config = dict(
    n_layer=10,
    activation='tanh_gelu',
    norm='layernorm',
    norm_place='pre',
    positions='learned',
    attn_scale=0.177,
    tie_embeddings=True,
    parallel_block=True,
    init_std_down=0.0,
    lr_mult_o=1.5,
    lr_head=0.00728,
    warmup_steps=200,
    batch_tokens=16384,
    doc_mask=False,
)
Each number is 500 + 40 x the weight over its row's rms, rounded and kept within 0 to 999. Layers, rows and columns count from 0. Numbers have three digits each. The size before them is the row's rms in percent of the matrix's.

# k: layer 4 attention key, 96x96, rms 0.189, rows 94-95, columns 0-95
# q: layer 4 attention query, 96x96, rms 0.198, rows 95, columns 0-95
# v: layer 4 attention value, 96x96, rms 0.175, rows 64-94, columns 0-95
# o: layer 4 attention output (transposed), 96x96, rms 0.208, rows 64-93, columns 0-95
k94 112:451471599457502504533538464479465554463450547526546418471454465491561488500433481501519538476467576534384548497536484490488544524533478454511512454486465530525571483509503577454531552474466533493390484526499487451488478551514557510525490426558499500513541498496529481474494502571496474475
q95 106:535421450469497507560446474513546503522502499514510558500473505560554535535550528456508475471506475489479543445453489518506409538466464451529492515534406600480567557487511534530533425474488502525491566595510499475543403421474496493514499492458424525435472486510527517505500531494494521518
k95 100:490491523507563531459475458459441488494580501514463481537447449487537412464494500458570473520495538464436471552516447516525503472534383488478512593535500508583490457507545555529489490442490558547481584569483469423487508459476446458520499563462479527491501517481499498559494488508542518487
v64 097:503471440531511499480530544455533469568478539523477508498496512555473465489420480520523476488503494468555486486549570497457436567483477542551499430549423486595543449492513587502587469561569496500523484576428465534509469509506483464495482534487483521480481481476491416490512527473420557533
o64 100:496499499482512586552487529509470480536504470594527469471506413514479452557574544472542458460519545498555466519450459522484515514486482518439521428543496523518450494528527471420533452431500454569551509532544540501556545470492504513458530445515562453507531441421431492537512494483544452468
v65 095:486461422494541546519464550428451509503463459529477531471526476471522570493501521490471510509451473570464527538498540472496510484590453539566449522460496473466431495503438493453501483504477537477517487450487504550476558485481575562557511567435464615475525422463503478539535464467479470454
o65 097:519552452528499370535409465554498492578527582543434483490472525511503536519499491493528480514497464514454452521437484488465563489486536418492543487499510490508442437508492542549503440493507465546514565497588566456411520523505449555485495497484545478499474531521557460465471523521517505518
v66 103:492500457533447503528445557552537496457520488538480521481550432495487486507509499481520484473395495453535407503483564526476544502467474459563597507510505496458553507514572490486582512439442485438501487497504560387518480518440545539582473516452491477466501495449523508544477533467531476517
o66 106:499523530479555499464475520535472484561509523475478519504493499540434498468504506474496503507494559580495454590470558422480534430476549466520503454443520456509518408561477538496439517453522527457518528467511519622514525502478511478427520483505534458567481502474404455573555473468545494508
v67 096:488562559513472428528469491493479429483540460526496487542567424486455476489497451509550541457535451500461548511539566539550448436533474430537471436487534542506492492606521531516523543575506433531499445516482524554499442486503469457473560538563449528526494488456495518492479487534495438452
o67 105:521481476526452482483599499529550535467470529512450532465511532464474493514540495497439542531456617588492492537462518510522480465523443509576539497578447476496482504460569446475418493458516469448530496509498419513500494543566454542527533438463515488559447503424465455523497516488493537513
v68 093:509537487497482461572501407601519498558539562467512418495519482474471533493523520458476484473576435563479466496526482500482455454462510497546499545475471515514501521416475468449501526514486518534442546534476477469501492492492501443448538606434466596540525530491510552497481511525467512590
o68 102:513497490545495572616533526511508521462527506538433519475507457469493506498408486571488588518543458473498583469561552546461457486504547472463543449486456493469510490522490471490473505453499520518521482483492457469457416484412548587524509495522581462456469542462507458521510474495567486470
v69 113:539521501493515465482479486449528528482493581480563525515465553510507483526493569575421508507455460437518528496388458476467443444507496533473430462509522496509514513471525522498490532505442463508568488535492591430526489574469463558513503504541581457411512485479567504495438555485519508491
o69 120:471516574499534476466570483429553516487404487520527444540520500496544515512495503437519524482532472512543504507491541547372575505522436541481483519480562515543537388443519522498489513479505477537384466475497475546499503480515537491521466483533499522545543497479480497521567497452505423461
v70 097:440461506454495523504491485482443386514501519532482553481444496487483523496553486554470533464486501477505588492563497463544536427541487426448488481581484452574483458465538515431498584481473484477520546442537522505510401565492503494493478515494463510532508551445530531522517549551574493518
o70 100:561530532532531463509541538484494540455517540489420508508547456433420541531511544408559507461511466429507546541510559497487483530514449522570455554468529462452489514464528553570451505482463488558523473495522425531491519570484488527463462492488420488489456491492513555514502421545453452534
v71 093:441473426514528482523496461497516518532503499450481560534529476444571478567583488573517541474486533493498532557516502540500524492529458573524464517547508505573487487526480522469492550497497557515491472461515466477548513441512430460487410465535570442466449562425446466426511484479420519524
o71 106:515506591542489553502535544442498566544514433479520472474524504438482537490511435415530476512458527476521466493519412513514520524481506517495500486533511488416525466479409509429504459473543439547503504482570464543533481610521504475496571456506508472447580518537497509498421553520506507480
v72 102:518493531516424559520520474553463533450525542472502463491476496471507528595488470431564539503476464550550560506451507451481459457515482597565497532418493471572488529511493478550454511440587450493495472534476510517517492436503430507475525510514460533530431427521499480432470521549532480475
o72 105:454557581491544460456491537570525483467379482475512500489540543501512508480476538580533477514465489538496509429527497563464458430496556490514472516519448548511415479498553513472543573538528521474473537465465461436507529518502572547472484464482587457476508511444569453498507487489476458474
v73 101:537514505498467467486550509482500561445506455532439473521506560586508455486441472540517483526511522509521543499469500559521453580480528455544539481600516465477499489550490516412462514552470452525496458460469480491542441456499455508572464545508464514404439476533448520540543562527514444561
o73 109:454510494432540490539516529461525482522465538429583474462516441491474469563570526490480507521468521494471538537510551589480595439403480538455499494471463527536475571512465496553513496558543562491491465490482455530533497504494459485487511449408465495513501513477472541427523537420508536548
v74 100:523524536519450466519472465524469511548532483463453383519512492478459433506522551496533456488503535463535496471500509465568562537516457513490557493515449480478488417509520449523512548447559510473471540511492496504482542457550441491413462576443529531559583507472479521484524479525558386531
o74 102:518480550500471519587417589431480439443495486450564541442473524504508472425468420499522570490483491455482585515468527446521456516511521510468470466573516442463525510528488526575547537542540528496533524499447489421509507501554526493512535487506553564494477491460512492465498416523482513509
v75 086:516517477448448485455525508494510478506496495477514477480458483509511552503502469488538489504471492519436441464443493476560487476507443508528585501584488609493490524452446512616501499577568506450526480477461580477498516585560490461492568527484476532454511551462503542584478429493472498470
o75 107:499441525493579504515459510517529449481521546515448530518504535466527507451529453454430481521551434475507524546550532501488462406458531502520523497470546443495473556537572490453455486503537418551538547566448542509489463554533448485574480567463524484467409475488471446507565463496530505520
v76 120:438515507539496488482544501527511533509567564525541411470544519474456512469511469543451490525458479521468605485510497423516445448568505522465581483468559492431501526489602508522464441485472457564419448519488453511549536509514524457530488486456488457473458496529459453523492488522488554559
o76 124:537474459523472532462514498496490440461469505593491534508597519483498502527473519495474512505402421546507599608515483483485452528434497482501428443506512476560480482546497468522555491513534480411484492440522506514419512503513498461512506507499460468560525515488557495548478564548463558468
v77 099:478487529550514469560464458474438514528472481540565524462515466533482495519506453526473463469517432497522560577511526474485488450448441571505512522439458479538531492482434594495406460489535518507491469440646512442490512477521567531468514500553465451520526542493521520518461545504486482473
o77 097:523435473593557460469494485476479491484455497484445437510497516420559466518515447432512479487488534516497463418515480512524507535557496475535448459550463478559495441429512549493530530479430543447546493536569446522544522509422467521538540523546529480490516530533527472526537598573490486487
v78 109:474512502506423459507510471487497494425453485522586569531435488501554495508554522483498475461602502515441506430448511497492488509542498520472510475438476517475485482532513546384462448524521578501527561537516460493536508553548461497529500518521472512418533475498538465462598469482528518583
o78 120:482523476518406493557556542486429434552483491466491450459467538437538575496492542528496521588556412423552446485516518528521497511545539462491470467508537524509546534464426452488506426457525486525468509523501474515570515448500458581480531539512546465542488545460515528521512506444475459502
v79 102:475480427509512542494500465563577510459459493494485490530479550513498602504554460487549507440506536379548517547440473431553520467533457484509554526474558491537520456510527447433479530534488497500509521445468471514491470513513500461541502498439477471538530487574526376526514556501461487472
o79 105:428558517476482424486529534478428491439503470469492485503576507443518429446497554453509497467575437557465555491457474519558523508460517488457544518513543481580545532459451442544530551475539464516498472437469510553531506426476566542509511476484515517456510434505541486518518532532507585516
v80 097:509517498446520538458506548487458548474513574512464529423535513417558518529492467492484503590486506532511511456500501457565503567474448505487493579499410497499502474492486523476497499547477428477465463391553497549471502500550520488607502519464530511540478527447523458507566459462461420491
o80 094:465478535442523440528409512518462520549518495506496495490548487556490520511512486497517450553544503413492465538500454473519555486490509468497468531542527422495492563579464496529510417554491481415537535469575509493449497512519513450527470429505467412503461501508522515494478568488506578609
v81 107:500548481499496534537386495431534557530515539472524546547461524517456524493512488480511516485475502509505479557524470504519443500448491492464519491429525517479481466616489397571464537559514547468411523501529495464447482534512470493445470521469520593535499546489465414535469527541535504448
o81 100:534524466540487467506415440427408504426491488525474485491527544489494503441467468549575548470525550541533473515493532489503518485493498597488549574529477477440450517408532457570469526501572525492497434506457521510489567528490516492488507482493573459488504506494524473532460596482441523489
v82 111:502362543496526483484439512444587479489535551439456486444464488475486554511542516495491526517560517547528538523517518474477440564512489519473523483499443504516535550542557483501521490419514538519466481442582545487488528531475513569477517503541491513470461420465486567528496551508445497414
o82 114:454533488525490502498541482531526496525486494528479539497494506570458487551489507475471430462576507550482493462517478458400556528551529444506472552504482409502510445538560502477523571540490424456517473452531462493520610473456406561551496511573479480519538558495490484477434490485477469530
v83 110:467487497576490507499552446445529483451516499521434461456513510482448553513418523432541515532542481500529503511480525574525476460514553402476549543575473572461486429481493492517433571478514518450451519495510507451477518489515483535528556529531486495594425483540501464427516512511449528542
o83 114:504510482423436523445481490516547489531528523464502566563479477421489532520499462593536456440540485492440518480470530592504504466464493470476505505471453455468589493496583433494516460554467489470528490453516445525524565481478441468499516539455597507520504464549528484542534489530569539476
v84 099:488412525517482437470501518540539565511541491518473527505422503521531527532532513483549426612513491497519545518467588487536458486549523474409512612534510501482485486457464469505483505553430485515465528501473419527503498430490553485449525508530496485475530502537474558534467479477526480407
o84 102:383434515451533520481519516499494483483473528467554469543514517484468518543459483494504520399550459500501533455493509466533569533493542499505530508500462473503498568474519461422548535533467505441509477536460532548410452518484470591501493487484472540507529579563513491427515513603454470537
v85 099:520503599446504551512569504602469477538521466514463567548495524484532513506515558470481591459448487474512466491439566496508507494396460480471550575478462498449441466506512478515482441524463489546490534513529519507477478484484466547459464489576495549477487510447487521466525505532443555413
o85 099:509487541537434523456547507515562510516452510452494431468513465528481509518479512511487520535510487525458497443557506433496574543566481533491530526538467439477574557447497532451490531525450473468451501532454543509455445459483431549409625523459525513508537453496477465591500507490479540503
v86 105:503518482478487581507556452490544475529393506534492511540531473456455520510472451461468510490476554457521485441495524495470463545424549427532465485482551490479430511499514523499477420460561559469461555518461588556576505532480555522515555490540502475477519464556570542517496455471530458450
o86 107:484547429461473451503465517573527494520448446569563558555469492513572484476470526477510464516453506510494416530481555430492504490518544500528540519540520530513506572433498517429431461496480528536490547517472457487478497502433455480489513615516484515500497392472585499542513458509520508495
v87 108:583494504514534501491605578454578483488508458541471491480497453496496570459464488550440459461468520509475500543519458482493481436516500491567574542505550479603541512468474543438504451461551468462504515453537481499479523507491538447527457455532450505453448537563523514519542472518511521411
o87 111:508489520495562504518539477526531476510552476420436491510549443474509401592538562523520471471453483535508537537471476431480465432519567445533499561501432504536583554477505458549441438557456445516497509483522549484544501485498468533503561481460414480504452488520512494475530498536540475526
v88 097:504562523527494442436520566557520496530558486475462448479492502415453482459534541541489518525560479494471494537538486471524460466510480509475497555487517508449456420452495511513588434464479527510502528478517537510530491419537566521438507503587492582421533480430496440505535555514430498475
o88 099:452486480554470558534535506519531492515495475532454543467473566536492502521469472449472550447515391523488538492440388462460572611579520470473503487563509496428528521511471547496515555521488454492498507515498507403468458509448529481455560478508521472516511503509501497534512494441570547499
v89 109:446477580488522490490456519587520420448444491525446477543494498432462583424541491526457383532457497480478480466529507519480507448513461473560495493466461468519596510561504520531490446514533512546485426571500517533482538504457505509509502500545549504470523562514477488470516537510566452532
o89 116:528520520498450511524501543438490412495480483468566563459486504540504438456496499462538452558535560530484529530479467433511488515540467593567477556472533606501529538474560449441445512508527475443499538457547487465437434502429454519480437528493482514542495504491471507539533531546450514516
v90 101:414569552501489531494510483468489466439554497468498485536487543558441470548465504453495492569507553478501582583513511533491462527558472382520521456525475423517493471528435417543547463460490485444552493554443548491486536515519591511507525476499486507485503521465477506538560522490506460523
o90 104:497550447534499492442432537529534496495468577574496603517421444460491467483468461508532551522481485439489472603470523537549566505527513547455483502458539503461448546427526489474486506516559489532512459437513534539490552476516478494460506426449520572514468439507516533425518490522495505504
v91 101:506450414512510495484520464555495480440540562518593553459503501497426474522508487449443474502500549471500473510537429517455528519461551518474472475498464448476485544462531486451543555495549463439483583490505505510557497502523544498442461472475497433525440502495507484520549585492523613578
o91 096:509552512424475580465522565493393595485500488469475512602484437474467527523468542547542499454514468452520465582545481487469484518563513476501463518466467511499468442531519484485535518482395528533515550489482458466516546490477567460493473572566488531521483481542481482528518466442490505469
v92 103:523436445459588512473572515460497527402505437543500490512535513449490475533489524481544514475549530524478560469454550483574497499486456494532500435425499438451512504531512465424525573447523476515532505499497541491540461512551486517508519495493477505541416584442490479477555453529481564430
o92 114:472489592538472422479499525506476535562482545495462438547490522514483538525521538549495497520522475504530465550505521451471442506569523496566476492470464465430514499459445442542505505599485501538526530398461464552500503535548469466431546579467495432538506458496470514432488532432525534517
v93 091:495509521443469514471537480459492444492513506539572520463519456481374518514408471477494558540575489491510492513479533370522489538496492541487526495527535530533441510518449473467546564543476492542484505480517474431490529509522551517534520462490507445423576487552463463445521528481507522586
o93 093:498443457604534533464499544529520475511528443568507465520505544473448495436489535516527449527553474482530477530390541567465476483444439440442490569495513486457514498465537517484550438502478535504558498476456446572468496446510550498552505564476448533523502497506540485529514501522545518411
v94 107:502467562487501446492489455460525517514450520534541537450552531457475523540447532481492509484474466476482499451505413490536431561583522505477454442527576516487537485497541498455442528516448488493558480577549550499482516564445510569468467539463455510494546439490487536431524464502615512466